Weights of a small GPT-style language model, trained from scratch on English Wikipedia: vocabulary 2048.
Each number is 50 + 12 x the weight over its row's rms, rounded and kept within 0 to 99. Layers, rows and columns count from 0. The size before them is the row's rms in percent of the matrix's.

# layer 11 MLP up, 768x192, rms 0.119, rows 211-283, columns 0-47
104:47 40 52 69 45 48 57 45 46 33 54 53 47 61 36 23 58 31 38 52 64 66 47 34 57 50 46 46 46 36 53 34 71 59 68 47 57 51 49 38 29 69 43 62 46 49 54 54
102:43 50 41 69 78 37 42 51 42 79 49 52 82 60 48 51 45 52 60 47 33 39 57 62 42 51 46 57 40 44 71 62 51 63 36 50 55 44 52 43 32 56 71 75 40 53 45 40
101:50 62 59 30 51 34 44 62 63 49 44 63 44 35 26 59 32 73 68 41 64 45 49 68 66 65 56 47 53 45 68 67 55 63 67 74 68 41 45 59 52 63 40 46 56 54 32 26
102:59 59 52 46 36 47 62 67 65 68 42 53 55 34 31 59 34 50 78 49 62 53 63 60 57 53 64 50 41 49 48 51 42 39 56 46 21 37 78 41 35 35 39 37 63 77 47 57
099:43 44 55 52 56 60 47 43 71 43 56 52 43 44 64 55 60 39 46 31 73 54 62 84 79 42 41 34 60 50 50 56 63 44 48 34 45 47 43 58 63 52 39 65 66 46 54 42
101:34 58 51 41 42 24 67 34 35 52 45 60 58 43 34 40 40 32 49 49 58 33 51 51 44 59 66 30 65 43 48 58 59 40 26 60 44 61 52 50 33 90 61 39 50 50 61 50
099:38 67 45 73 64 75 82 43 42 59 63 62 46 54 54 58 37 49 38 33 54 54 43 44 58 61 49 63 57 41 60 55 62 48 55 50 64 47 60 72 65 25 42 41 67 39 55 46
104:49 53 47 48 51 40 46 35 45 37 67 67 56 59 45 65 49 55 49 60 29 67 70 57 41 59 44 44 70 44 40 46 43 44 50 60 61 49 56 18 55 54 53 54 35 36 25 56
091:38 34 88 39 59 54 31 67 53 57 46 55 73 63 34 64 62 68 57 45 50 45 72 53 56 41 72 50 51 42 52 74 53 60 67 45 37 64 42 57 62 36 46 63 61 40 43 35
086:45 48 40 51 49 55 46 54 60 71 45 52 46 51 34 54 32 34 59 48 53 58 39 44 40 56 56 46 42 49 63 48 43 41 44 38 75 54 75 58 44 35 49 56 50 46 52 56
103:55 56 43 63 65 38 52 58 73 67 58 54 56 52 73 64 57 32 57 84 27 48 71 49 53 24 64 46 44 50 64 51 39 57 34 70 53 35 51 42 37 71 51 43 71 55 60 48
101:41 51 39 55 58 35 74 76 58 54 54 53 55 44 40 63 50 61 27 53 72 57 17 67 55 62 50 44 50 60 63 47 61 49 52 56 68 32 41 45 48 35 26 57 49 64 65 60
102:41 64 45 57 55 49 44 61 35 45 53 57 87 68 37 49 43 18 59 50 51 65 48 39 56 36 39 60 37 58 58 34 84 40 52 26 72 55 32 33 69 40 44 59 23 44 42 48
101:32 62 37 50 40 50 61 57 35 29 38 55 65 25 31 56 44 58 52 45 41 48 62 42 33 63 54 61 57 71 42 62 47 49 44 46 54 33 51 19 38 49 62 52 34 62 24 36
095:31 68 45 47 70 39 55 69 43 45 67 45 54 44 66 50 55 23 45 47 53 38 46 40 27 76 44 37 54 59 44 35 56 54 39 61 55 53 38 48 31 46 48 44 55 67 56 36
096:50 43 64 48 49 53 63 69 44 45 62 48 60 67 49 45 47 51 85 54 59 64 15 61 43 37 41 27 45 45 31 45 69 61 57 50 51 59 49 48 46 51 43 64 56 35 39 43
098:51 58 57 55 62 55 68 46 46 51 32 35 45 74 58 45 28 35 30 48 45 38 62 55 61 45 54 50 66 60 58 63 70 49 61 79 35 50 35 50 56 61 51 60 54 40 54 30
104:41 42 26 42 64 43 34 60 40 42 37 59 65 35 40 51 34 54 33 56 56 52 56 53 79 32 53 69 56 36 52 38 53 53 50 51 57 60 47 67 49 66 30 39 44 48 34 45
097:53 43 43 49 57 40 42 51 73 55 46 42 44 44 59 36 49 41 47 43 49 67 41 44 55 30 47 50 42 27 68 50 41 68 69 49 56 38 48 43 54 65 63 49 24 71 51 43
104:38 59 62 46 64 67 76 46 31 63 32 49 54 57 44 48 51 54 59 26 37 39 59 30 54 39 47 30 49 66 52 56 58 56 47 42 55 52 48 39 45 73 50 48 42 54 67 61
106:45 56 69 44 54 55 66 38 40 61 52 48 55 58 44 50 53 58 42 44 58 49 29 79 26 51 50 47 46 39 63 41 67 59 64 60 72 40 22 55 24 71 35 44 56 32 48 57
105:48 64 71 53 61 26 51 58 47 60 64 60 46 67 47 46 55 50 61 35 52 66 61 44 47 58 42 56 42 70 46 61 52 31 71 50 33 44 58 47 53 48 48 59 44 45 40 26
095:57 56 60 78 43 53 53 68 21 61 56 47 66 49 59 26 57 60 59 42 62 58 64 50 67 68 52 43 54 57 44 56 53 61 45 57 43 39 62 56 84 65 36 42 37 51 43 79
100:63 70 63 43 43 56 76 27 30 38 38 56 53 56 29 55 70 57 55 62 46 42 38 29 60 75 58 54 63 40 50 51 52 48 37 33 35 46 47 38 72 41 77 45 39 54 35 43
093:69 33 44 64 46 46 25 62 51 53 63 75 44 37 60 53 54 53 49 41 30 49 53 75 61 56 61 63 48 51 29 50 44 44 50 40 57 61 65 22 42 47 65 59 69 49 57 50
105:50 37 45 33 27 42 63 51 45 68 69 53 54 50 53 40 57 57 44 48 55 57 50 54 37 36 55 45 70 57 39 44 54 77 59 74 35 13 37 19 41 49 32 70 44 42 42 58
103:43 25 31 73 52 59 40 51 53 60 53 60 43 43 59 57 64 31 52 31 60 58 69 62 45 20 72 60 64 38 36 50 55 49 37 45 66 50 60 70 32 58 61 70 46 57 56 43
100:70 68 47 63 54 42 46 40 59 58 41 45 36 52 56 68 43 66 44 50 40 61 56 62 55 36 25 48 66 52 50 52 63 17 49 50 42 83 46 58 64 46 45 62 43 40 58 48
096:64 42 46 32 66 39 53 37 44 53 37 57 48 42 46 60 48 40 67 19 53 35 50 47 32 46 39 45 53 65 51 34 74 44 56 45 61 53 54 79 54 47 78 37 42 37 80 62
101:55 31 60 64 41 41 48 47 65 57 44 74 71 62 43 30 38 35 60 45 52 31 62 43 63 28 61 54 71 44 60 42 47 65 48 50 34 52 63 61 44 82 41 75 50 36 47 58
101:54 66 67 60 39 32 38 55 65 47 76 45 36 32 16 68 59 30 61 59 55 55 45 48 62 21 59 50 61 65 62 47 46 65 39 32 57 44 50 60 36 77 49 59 42 45 50 49
099:40 47 45 47 49 59 60 79 51 53 56 50 46 60 54 30 64 61 72 50 57 28 65 32 62 47 74 70 46 48 39 45 42 55 64 48 45 49 49 46 49 76 57 48 56 39 58 59
098:51 61 57 50 58 55 64 48 54 44 67 49 51 56 34 42 52 51 53 48 39 53 27 43 61 58 55 47 74 49 56 69 42 43 68 44 48 45 38 50 60 35 50 43 39 43 65 53
095:44 55 55 68 54 63 44 57 60 73 57 45 30 58 45 54 56 55 57 50 55 59 52 25 37 50 31 68 62 38 53 28 36 57 42 39 54 55 63 43 41 43 38 49 23 52 56 38
101:63 46 71 44 37 40 42 37 55 46 41 65 41 31 64 47 70 67 34 51 48 51 50 50 43 48 59 49 58 78 49 52 52 46 63 45 67 61 73 38 56 60 28 51 35 31 33 55
099:37 44 53 68 60 45 54 50 44 58 50 51 39 52 46 54 61 50 76 65 62 48 33 47 46 44 32 38 66 69 48 41 48 41 52 37 61 63 55 43 51 48 61 73 61 42 31 38
103:49 62 54 50 62 47 42 56 37 47 44 62 56 53 41 35 39 60 27 45 61 62 56 43 38 35 30 51 56 44 30 40 56 54 36 59 57 41 48 40 38 38 44 50 59 60 37 57
099:66 59 55 36 57 33 75 65 48 16 55 38 54 35 53 40 56 50 54 49 47 62 61 49 56 81 28 48 76 44 56 80 58 47 54 53 50 67 54 34 27 56 41 32 33 51 53 31
093:56 57 45 37 35 66 62 57 48 47 40 61 34 53 35 45 63 81 56 45 53 76 33 56 51 42 47 68 47 35 62 71 58 58 40 39 43 21 63 36 45 50 72 79 43 50 43 60
109:34 35 47 31 31 33 45 51 37 44 62 61 36 39 40 48 49 35 63 51 39 37 37 56 75 54 72 74 47 39 53 39 54 50 47 49 45 48 47 40 34 44 48 52 45 79 38 18
107:19 38 47 25 46 50 49 52 49 55 52 53 32 70 42 36 54 42 73 54 38 70 41 75 51 37 58 64 62 52 71 37 26 66 40 40 56 43 58 41 36 44 46 58 56 53 56 48
096:67 45 39 45 34 47 66 44 74 53 47 53 50 28 45 72 56 52 69 44 40 30 57 39 54 68 64 63 47 69 51 74 55 39 46 45 40 49 53 36 48 66 35 42 48 25 53 55
105:53 29 40 68 72 46 52 69 52 56 63 69 49 55 43 54 51 41 70 43 40 40 57 75 40 39 47 38 77 46 43 45 54 59 44 46 65 62 77 20 37 27 25 62 65 42 50 57
102:26 75 53 41 19 50 56 52 30 55 53 40 41 57 55 46 50 59 51 44 55 60 50 43 31 49 46 34 48 52 55 68 73 62 53 41 55 36 54 54 53 35 36 59 59 38 63 51
104:66 56 58 40 50 30 35 44 39 16 65 64 45 48 67 59 42 47 44 58 54 28 52 50 73 43 36 64 43 76 59 44 52 72 44 52 32 28 48 46 62 42 54 51 34 49 27 56
102:60 34 41 53 63 44 64 40 58 66 44 73 63 45 50 62 55 47 55 47 48 57 70 30 69 32 36 50 68 58 53 57 58 71 43 55 38 30 25 49 52 57 38 57 64 22 53 50
103:44 39 58 52 61 34 72 49 49 50 52 62 52 60 54 68 42 45 44 43 59 41 66 47 50 48 45 38 55 48 50 42 39 52 58 55 47 43 39 68 37 33 61 42 19 37 39 49
094:69 57 38 56 40 47 50 58 39 50 45 45 55 51 44 63 47 43 64 56 46 70 60 56 42 57 44 47 53 37 45 50 60 33 45 37 49 37 47 43 47 19 48 79 63 52 42 69
106:56 53 58 41 54 59 55 37 63 47 46 56 61 36 61 46 70 66 53 63 22 69 54 24 64 31 58 58 56 63 60 50 41 42 44 34 39 36 72 41 57 29 43 48 66 48 52 50
111:63 50 56 53 56 42 40 66 59 47 52 54 61 48 54 62 50 35 47 43 29 47 57 60 36 58 54 45 57 44 63 31 58 42 38 37 46 42 44 39 55 38 31 52 47 46 46 46
096:72 61 45 61 59 52 56 66 51 33 44 37 64 60 59 40 63 42 60 22 42 30 36 51 58 60 50 39 60 64 59 36 35 66 54 58 53 71 54 45 57 55 39 57 44 36 53 59
102:41 48 39 35 72 58 63 43 38 53 48 54 62 67 50 26 57 58 66 64 85 53 57 13 34 47 63 42 68 50 43 51 58 37 50 51 41 65 61 24 54 65 32 57 54 56 34 40
096:59 55 53 54 55 39 51 65 48 48 43 54 45 20 45 75 46 67 54 52 48 39 22 39 47 38 40 57 40 56 70 24 37 47 49 30 43 58 51 44 52 37 49 42 58 45 40 49
102:40 47 39 53 25 35 49 46 58 38 51 49 49 30 56 50 34 56 64 51 63 52 63 56 59 51 47 56 62 32 32 27 49 35 44 34 48 53 51 46 53 27 42 55 43 38 44 56
097:55 53 61 58 49 78 32 59 76 57 67 37 55 43 37 46 62 53 36 48 45 62 55 61 59 37 42 52 55 51 45 43 53 47 68 56 53 40 42 73 46 35 32 76 68 69 51 41
096:41 39 48 41 32 56 38 33 59 42 73 67 49 48 42 50 47 50 51 38 46 55 63 44 62 51 53 50 70 78 44 54 45 46 37 63 45 33 43 52 46 52 32 55 47 45 48 44
101:42 60 55 47 51 41 38 62 43 46 78 60 45 44 56 54 51 54 55 61 58 51 71 52 70 51 53 74 55 60 61 36 51 36 62 55 52 44 58 68 60 48 62 26 57 58 45 38
099:37 49 56 46 52 52 41 28 52 55 54 30 39 71 71 42 38 50 65 35 54 48 39 45 36 36 49 52 41 31 35 60 38 53 51 67 38 38 47 48 43 79 56 43 62 45 49 65
095:40 45 42 37 43 57 58 33 67 54 35 36 67 49 46 43 46 25 43 55 46 41 44 54 75 34 70 58 51 68 63 54 43 52 43 47 39 68 66 57 55 53 56 44 35 64 56 39
100:61 38 46 56 71 55 55 42 52 57 46 59 70 49 79 55 54 37 58 57 34 45 49 74 45 44 74 56 52 62 61 37 42 49 52 35 53 58 56 44 34 50 46 28 61 59 45 57
092:49 61 47 57 53 51 48 78 54 54 61 53 43 51 74 54 52 53 55 43 67 51 47 60 65 64 59 44 72 30 57 54 63 60 64 26 50 35 50 57 45 43 36 46 46 35 28 71
101:42 46 53 53 54 68 46 61 57 45 61 67 43 46 50 57 42 77 56 43 39 62 59 54 44 41 67 67 82 30 56 55 68 59 41 09 71 39 34 44 33 68 43 41 41 62 43 44
097:39 38 28 59 52 58 44 50 58 55 46 69 45 56 20 59 45 54 62 51 52 43 63 51 46 28 46 65 49 69 57 50 59 82 21 51 53 34 55 36 47 57 54 41 29 33 30 44
100:43 73 70 62 67 29 52 39 66 47 67 57 57 64 43 41 24 59 43 68 43 26 61 38 56 40 45 32 47 50 49 61 55 41 66 52 48 47 59 50 47 48 34 57 67 56 49 31
096:44 32 41 56 52 41 45 39 63 47 36 53 52 31 42 43 61 51 81 36 55 56 43 43 52 42 59 47 37 65 34 73 46 09 53 40 38 59 65 41 47 62 59 45 42 51 45 53
101:43 64 43 59 42 56 59 60 29 40 69 55 57 29 62 36 55 55 67 53 67 63 46 29 52 39 51 54 60 57 50 64 38 64 55 40 41 45 65 60 50 41 20 58 48 32 55 53
099:53 46 56 48 63 57 47 47 51 51 53 37 45 69 64 37 50 36 34 63 47 40 61 41 60 75 60 34 58 43 32 64 58 60 46 53 76 58 39 54 62 52 54 74 59 48 23 35
098:50 57 56 66 55 55 43 61 33 47 50 63 29 52 39 51 49 50 39 40 55 43 36 58 46 46 63 62 50 51 45 34 48 75 46 32 57 47 43 60 51 43 48 42 53 18 41 55
100:43 58 51 38 44 31 31 46 64 55 47 54 40 43 70 66 58 32 43 52 44 48 45 43 52 39 66 74 50 52 50 70 35 64 33 50 51 53 58 76 57 56 71 48 43 61 55 56
101:50 60 34 48 72 35 32 23 45 60 52 45 57 34 39 38 51 51 41 42 74 53 43 64 16 60 41 61 28 47 60 31 46 65 61 47 51 58 56 43 35 50 36 65 62 72 47 67
102:54 54 47 66 55 68 50 60 41 53 59 56 32 48 67 31 44 57 55 47 46 30 43 39 60 28 49 51 60 59 39 37 48 57 57 61 53 28 54 53 63 32 57 53 65 32 59 54
117:49 63 53 42 45 40 45 34 60 49 36 72 58 63 52 67 47 65 45 54 49 53 48 32 63 60 39 23 41 39 47 60 35 31 55 41 69 47 59 44 51 39 44 62 70 42 46 60
102:46 36 56 39 38 37 48 48 47 51 46 54 84 39 43 69 60 38 43 47 44 56 50 51 68 44 50 50 54 41 61 52 61 63 51 50 58 36 64 59 53 47 38 70 28 47 66 51
# layer 11 MLP down (transposed), 768x192, rms 0.103, rows 211-282, columns 0-47
108:40 42 58 70 42 17 84 47 65 66 59 38 41 53 41 55 54 40 51 61 28 56 39 60 43 45 71 27 39 64 59 69 45 48 43 42 53 65 65 49 50 60 75 40 58 66 62 56
096:27 45 54 41 66 58 44 28 36 47 59 55 61 47 48 51 52 68 46 61 63 48 59 20 57 64 49 29 46 47 64 54 34 48 53 44 64 41 49 46 50 40 49 53 44 49 53 53
089:63 72 61 51 62 67 58 47 50 65 42 34 41 33 49 44 55 50 39 45 55 68 51 46 60 61 43 55 60 55 40 27 39 45 25 47 62 50 55 46 53 26 63 48 55 58 65 48
088:53 47 51 55 43 59 51 50 68 60 47 47 63 58 46 33 50 43 38 66 44 40 40 38 56 37 42 41 34 47 56 43 56 34 56 64 41 72 68 50 49 59 57 66 39 52 61 54
084:45 68 83 52 57 42 33 70 46 55 66 57 64 66 51 48 40 51 57 47 63 32 42 63 38 57 45 51 50 27 44 65 57 63 48 31 49 57 56 55 46 59 27 59 50 55 65 45
104:39 30 41 51 49 61 57 65 46 53 49 42 38 42 57 37 45 61 49 53 55 63 45 69 70 55 49 50 51 74 44 42 55 44 55 67 48 40 43 38 80 43 74 53 35 46 59 52
091:65 45 57 45 31 61 29 86 70 32 61 60 53 50 40 37 56 39 59 59 34 53 58 43 51 40 32 67 55 23 53 33 48 50 60 34 49 49 54 49 55 66 60 53 41 54 61 57
094:66 51 51 48 42 61 44 43 52 53 20 27 48 40 41 56 34 67 27 53 53 29 42 52 51 57 55 60 60 49 51 43 50 75 54 66 53 49 75 56 51 54 61 56 62 33 37 28
103:65 55 50 51 55 37 71 47 52 55 59 57 56 49 54 62 64 59 62 46 40 65 26 44 56 41 38 56 54 64 57 25 50 65 56 68 35 43 55 38 50 46 47 37 53 68 49 56
095:62 54 47 51 41 40 59 53 49 74 55 34 59 53 54 35 51 44 40 49 60 48 50 35 69 64 27 57 36 47 63 48 54 58 56 52 49 59 62 54 51 43 69 60 53 62 67 53
106:58 57 51 52 63 48 45 51 64 68 55 42 67 46 63 37 56 55 57 41 68 40 58 63 47 30 67 45 42 58 31 67 34 47 57 51 41 43 44 38 72 34 63 43 85 30 38 33
111:40 45 33 49 59 55 66 52 31 53 61 55 33 81 49 32 45 63 40 47 20 43 21 61 59 45 50 45 46 54 35 55 47 60 41 37 46 44 54 55 58 39 35 52 65 51 65 42
101:62 49 53 57 24 49 30 56 51 54 63 18 46 63 50 55 44 69 64 45 63 25 59 46 52 54 56 46 23 49 59 63 49 58 41 62 38 45 48 59 53 63 62 51 48 80 35 56
087:60 52 49 40 63 49 52 48 54 32 49 63 77 57 51 49 42 25 60 49 42 65 45 51 33 59 62 60 57 28 54 70 42 48 49 32 60 63 62 52 55 46 39 44 67 53 36 55
101:54 57 48 50 56 40 35 38 82 30 45 71 41 53 58 72 46 50 44 62 49 39 47 64 51 80 66 49 44 55 50 50 59 53 25 59 63 58 59 56 54 69 48 19 47 57 66 36
097:45 31 48 36 44 40 43 77 52 51 72 84 61 59 54 47 40 40 31 47 61 62 74 43 45 28 42 81 57 57 47 52 30 52 50 43 44 57 56 45 50 32 53 58 58 57 40 49
096:84 37 50 43 44 43 59 38 55 41 60 68 57 48 41 48 39 51 54 53 43 45 58 37 49 57 60 67 54 65 38 49 37 63 49 28 72 61 45 64 67 46 47 38 54 59 63 60
097:45 64 54 38 55 35 50 59 47 53 48 61 42 62 61 46 31 34 56 45 31 63 57 45 60 93 56 37 65 48 60 46 45 56 72 51 42 61 54 44 50 35 36 49 29 51 31 34
085:33 72 64 42 48 37 29 56 45 44 34 64 30 53 56 55 57 26 73 66 60 41 41 46 51 59 42 40 23 58 48 46 67 59 30 54 52 59 61 44 33 42 57 52 57 57 41 42
094:62 49 25 52 29 59 50 44 50 43 47 36 62 33 29 56 50 44 42 49 45 56 50 59 50 74 39 39 61 65 44 38 65 46 51 55 62 51 43 38 74 36 45 41 41 63 70 53
119:47 48 49 53 60 56 45 33 65 41 52 34 42 43 70 49 37 31 52 49 67 53 47 60 60 49 56 54 35 43 37 45 69 55 43 53 32 44 49 52 30 46 54 49 47 51 54 61
113:60 61 70 51 40 57 43 45 68 38 49 28 59 52 56 47 56 32 60 42 36 46 42 32 35 45 51 57 52 33 38 35 62 54 52 57 34 58 53 50 55 39 59 37 41 43 45 65
092:62 52 42 45 56 67 36 53 45 45 47 51 46 61 51 54 44 54 36 50 45 57 34 55 43 24 60 57 36 37 62 49 65 42 40 52 44 59 31 45 52 54 52 51 37 46 60 51
101:73 42 62 54 64 50 46 48 43 28 33 39 49 56 29 40 30 58 56 39 53 27 64 39 41 56 38 57 53 31 75 32 54 75 39 61 50 35 37 45 46 23 59 33 60 41 34 65
096:33 84 54 49 36 58 39 24 47 36 46 45 49 62 34 40 49 36 43 53 65 51 55 31 35 44 52 47 69 35 67 52 57 56 62 51 56 38 49 47 55 69 48 35 58 54 61 52
100:52 46 61 42 46 55 51 49 36 55 44 49 57 53 41 38 49 48 60 72 52 39 50 43 15 53 40 55 37 45 49 67 41 44 35 44 61 79 64 33 62 51 46 51 54 40 61 24
092:55 54 47 40 68 42 57 54 63 45 49 68 41 25 48 39 46 64 30 66 38 56 50 41 45 62 41 29 74 36 44 51 38 31 35 64 34 51 38 46 47 51 57 40 40 26 36 73
089:63 47 35 69 19 61 37 60 43 26 57 47 50 52 49 58 66 50 46 55 46 62 64 55 62 61 50 44 51 61 35 49 67 46 61 39 56 23 41 48 46 53 67 39 60 54 38 53
087:35 47 50 36 33 34 70 56 57 65 25 32 38 60 55 66 32 45 08 44 60 60 40 70 54 75 66 58 67 49 46 39 43 58 39 52 42 74 46 46 34 44 40 55 57 48 56 61
094:33 50 55 64 52 53 36 72 44 70 51 55 46 40 36 62 75 49 37 60 40 51 60 37 42 34 54 36 64 54 35 68 36 44 46 50 60 52 25 50 73 37 40 49 52 49 48 62
101:53 71 64 50 25 37 35 39 54 46 37 54 49 59 51 67 42 59 46 74 59 57 52 42 35 60 53 41 37 49 50 50 38 46 56 42 63 63 23 60 37 64 51 35 58 48 27 35
096:43 57 71 16 53 59 57 46 63 55 45 49 50 39 68 69 43 66 56 26 37 69 41 29 37 67 58 55 57 66 51 48 52 51 41 37 53 59 49 54 68 44 54 54 74 54 54 57
098:53 35 49 48 47 28 55 54 68 70 61 61 48 42 55 60 49 56 55 62 51 50 56 52 64 49 47 32 43 47 53 22 38 52 58 49 32 31 55 61 41 56 49 58 50 50 66 56
083:71 49 47 47 64 57 65 58 25 59 36 49 50 54 36 47 64 43 56 34 65 46 43 42 33 58 46 59 40 56 60 50 53 40 66 45 54 48 41 63 48 51 64 39 40 61 62 32
099:76 46 76 32 44 60 41 58 41 34 31 52 39 46 57 70 43 44 34 38 38 57 32 44 51 48 57 58 58 48 53 61 66 35 41 49 52 46 45 57 65 61 41 39 41 73 39 47
103:35 63 59 40 43 45 19 35 56 49 54 45 67 50 52 51 63 56 47 53 54 78 25 55 35 46 23 52 43 57 36 54 55 61 51 57 33 61 49 46 64 34 71 27 55 34 34 44
118:40 42 50 52 44 84 63 48 38 34 48 31 75 58 38 62 60 39 26 33 51 49 70 54 55 44 36 57 49 28 27 42 26 62 44 62 47 41 41 48 26 38 55 58 52 65 53 57
089:51 69 60 37 38 52 60 59 50 31 39 40 56 51 63 58 70 57 53 60 62 45 70 35 58 45 57 47 47 68 52 57 29 48 28 52 75 46 39 46 49 41 52 36 46 49 56 67
096:51 32 71 54 46 53 42 44 43 58 31 35 57 62 64 44 61 49 41 59 53 22 53 52 55 54 50 60 25 46 67 52 74 46 61 45 64 67 51 41 55 68 30 53 32 53 44 67
112:47 29 66 24 51 55 64 64 49 61 63 33 44 63 43 47 64 40 42 46 52 45 19 45 66 35 39 30 50 48 35 45 50 39 30 51 52 55 56 58 37 46 53 53 73 42 52 62
113:37 67 42 50 51 64 50 27 80 57 33 44 53 52 48 50 32 40 66 60 43 43 29 65 45 28 39 59 39 40 42 61 31 59 70 38 40 44 45 50 52 46 32 55 58 53 49 47
090:31 48 83 43 47 44 33 42 42 33 43 30 51 48 57 39 52 45 62 56 46 53 44 52 56 52 57 52 26 64 45 69 28 53 42 73 49 49 45 37 60 42 35 48 54 23 29 58
115:62 33 52 63 57 54 56 30 60 48 63 41 71 53 55 66 30 57 42 55 49 70 42 58 35 57 66 74 39 46 67 37 57 63 66 54 45 56 72 42 59 33 70 54 35 60 47 53
110:46 57 30 47 51 60 66 71 54 67 52 50 59 47 48 36 47 46 44 43 50 44 47 61 35 29 61 51 36 41 62 69 50 60 51 56 44 43 39 48 66 71 58 64 74 65 65 78
103:61 42 50 54 64 32 60 55 50 47 30 71 40 40 48 77 53 58 62 60 38 18 60 33 56 43 35 54 53 48 39 59 43 37 55 37 53 53 87 49 36 60 40 52 58 61 34 26
100:36 54 47 33 49 47 50 56 72 43 51 46 54 46 46 74 62 45 44 57 69 61 38 44 56 56 42 40 49 56 47 32 40 40 54 50 45 49 48 72 58 60 55 61 62 35 48 54
096:25 56 50 47 43 65 56 37 59 49 76 52 37 38 31 54 45 54 46 60 27 48 57 38 53 70 65 57 42 43 44 56 39 66 54 23 39 44 39 47 36 49 67 56 35 36 71 38
106:65 60 57 40 49 54 44 39 44 55 49 44 80 41 39 54 40 60 50 43 37 45 49 67 56 64 48 48 45 65 47 38 29 58 55 30 47 80 37 47 47 55 53 52 71 53 52 48
107:53 52 32 79 53 49 52 53 57 48 41 58 45 31 53 49 27 52 40 66 51 58 50 56 64 38 47 52 17 43 50 56 43 54 53 35 64 63 42 55 45 50 43 41 54 51 54 53
110:36 46 67 47 46 37 60 42 53 27 57 37 45 44 57 63 57 36 54 51 49 54 64 42 56 65 63 49 61 49 52 46 57 61 55 50 56 46 46 54 38 49 56 38 37 56 73 60
100:50 53 42 42 42 37 62 51 43 47 66 40 36 37 57 37 58 60 53 53 31 28 31 43 37 37 41 56 50 46 51 40 33 51 69 56 74 26 41 62 33 47 65 71 51 68 34 55
107:78 66 41 49 32 40 66 48 50 55 45 20 41 50 58 52 47 50 47 59 52 45 33 25 45 52 51 51 62 54 63 33 61 61 44 40 58 27 52 48 72 26 65 71 43 56 49 55
098:56 47 43 44 52 46 65 40 56 51 64 06 64 62 81 68 62 59 27 50 42 53 61 52 55 66 42 58 51 41 39 54 61 42 47 77 57 39 52 46 44 61 37 56 38 58 53 60
085:71 63 76 58 60 41 42 59 53 64 51 23 63 49 55 40 48 62 47 59 40 25 55 40 57 57 38 39 54 37 57 56 57 52 44 51 54 49 44 57 40 60 55 38 37 64 55 60
095:55 43 44 58 50 27 39 44 62 40 31 42 49 46 78 78 54 58 75 45 40 81 48 48 70 40 57 47 39 34 47 44 56 33 49 51 68 67 59 42 43 54 61 55 41 50 44 33
100:56 51 29 48 50 32 42 46 35 66 58 42 74 52 50 66 42 44 74 61 57 78 56 42 47 44 58 47 55 55 60 62 52 60 63 55 61 52 38 53 45 53 51 46 93 34 49 65
095:43 35 54 37 39 53 38 49 53 45 54 35 54 50 53 55 34 44 60 42 88 70 55 41 42 70 34 52 33 66 66 44 18 62 31 65 53 43 40 78 58 43 51 48 70 67 55 50
106:42 43 37 46 65 56 56 52 69 80 24 21 62 24 53 43 20 64 50 33 30 47 67 55 52 61 53 54 54 46 56 55 62 62 51 48 54 42 49 52 43 39 57 38 43 67 42 56
098:51 49 31 46 45 73 40 52 47 42 41 43 25 61 31 43 55 68 48 35 68 35 71 67 42 53 67 45 49 46 51 57 48 58 57 52 57 40 44 56 60 62 46 49 40 31 87 19
098:45 33 55 38 42 40 49 40 36 18 35 52 51 49 42 57 73 61 39 35 57 54 55 62 54 65 31 47 59 37 72 69 43 62 55 60 28 61 53 68 32 55 75 56 40 78 42 49
095:43 54 58 65 78 58 44 57 53 65 39 73 63 48 31 59 47 56 38 16 47 58 37 54 47 48 60 60 39 33 58 69 66 50 64 42 60 64 44 46 45 66 58 50 35 46 51 59
093:54 33 44 43 48 72 47 67 35 35 44 37 62 59 44 63 42 64 42 72 50 39 45 54 53 48 51 22 66 47 45 65 59 27 55 59 52 59 53 68 48 75 61 62 56 42 37 38
109:48 47 51 39 15 27 57 41 31 55 49 40 50 68 61 66 77 61 45 53 48 52 45 45 61 40 56 43 63 50 62 61 44 43 43 47 44 61 36 57 48 38 61 59 65 60 51 59
097:49 34 46 42 40 33 56 45 56 47 36 38 49 49 39 50 47 56 55 57 47 66 74 54 47 69 60 47 53 48 44 32 44 49 50 52 38 64 58 43 36 41 39 78 31 28 60 59
093:41 46 44 27 62 69 44 35 50 59 59 32 65 25 24 38 65 56 50 66 65 59 50 43 66 39 48 69 58 49 42 38 58 52 45 75 56 66 46 50 53 36 53 43 53 39 70 41
105:36 44 53 57 54 20 62 47 55 53 32 59 52 35 70 67 43 53 56 58 44 66 52 71 69 52 65 36 42 50 58 53 46 47 53 69 37 54 47 38 58 50 52 60 61 50 56 49
099:41 50 48 66 53 63 34 54 46 63 53 61 48 56 52 58 36 54 61 33 67 56 47 63 64 51 51 63 50 36 36 43 40 55 31 38 57 61 30 58 55 62 39 49 38 51 51 30
097:51 25 38 41 50 48 39 62 37 59 45 41 43 52 30 60 17 43 70 54 54 66 47 53 38 55 44 72 40 64 47 62 64 37 55 50 59 45 29 51 62 70 31 35 71 57 57 54
093:35 55 47 43 43 40 37 48 45 49 47 61 38 55 43 54 63 67 47 54 59 42 36 68 31 45 49 29 46 57 45 55 36 35 40 34 50 45 47 46 35 48 52 18 39 51 66 47
108:71 39 43 48 51 74 59 44 37 53 46 46 48 42 48 62 66 62 64 32 66 38 47 45 54 36 11 67 33 46 48 57 29 58 30 38 56 61 43 43 47 55 38 45 60 64 58 56
112:47 38 34 58 63 47 39 58 35 30 67 20 50 58 70 50 62 59 58 49 57 63 46 40 35 35 52 46 52 71 41 21 48 53 54 49 60 41 25 44 47 33 52 38 56 56 37 38
118:66 45 63 33 51 70 49 59 67 76 49 25 55 53 59 53 47 49 40 42 53 47 61 23 40 48 60 69 23 54 44 45 64 59 48 66 31 64 31 75 49 49 56 54 41 51 59 30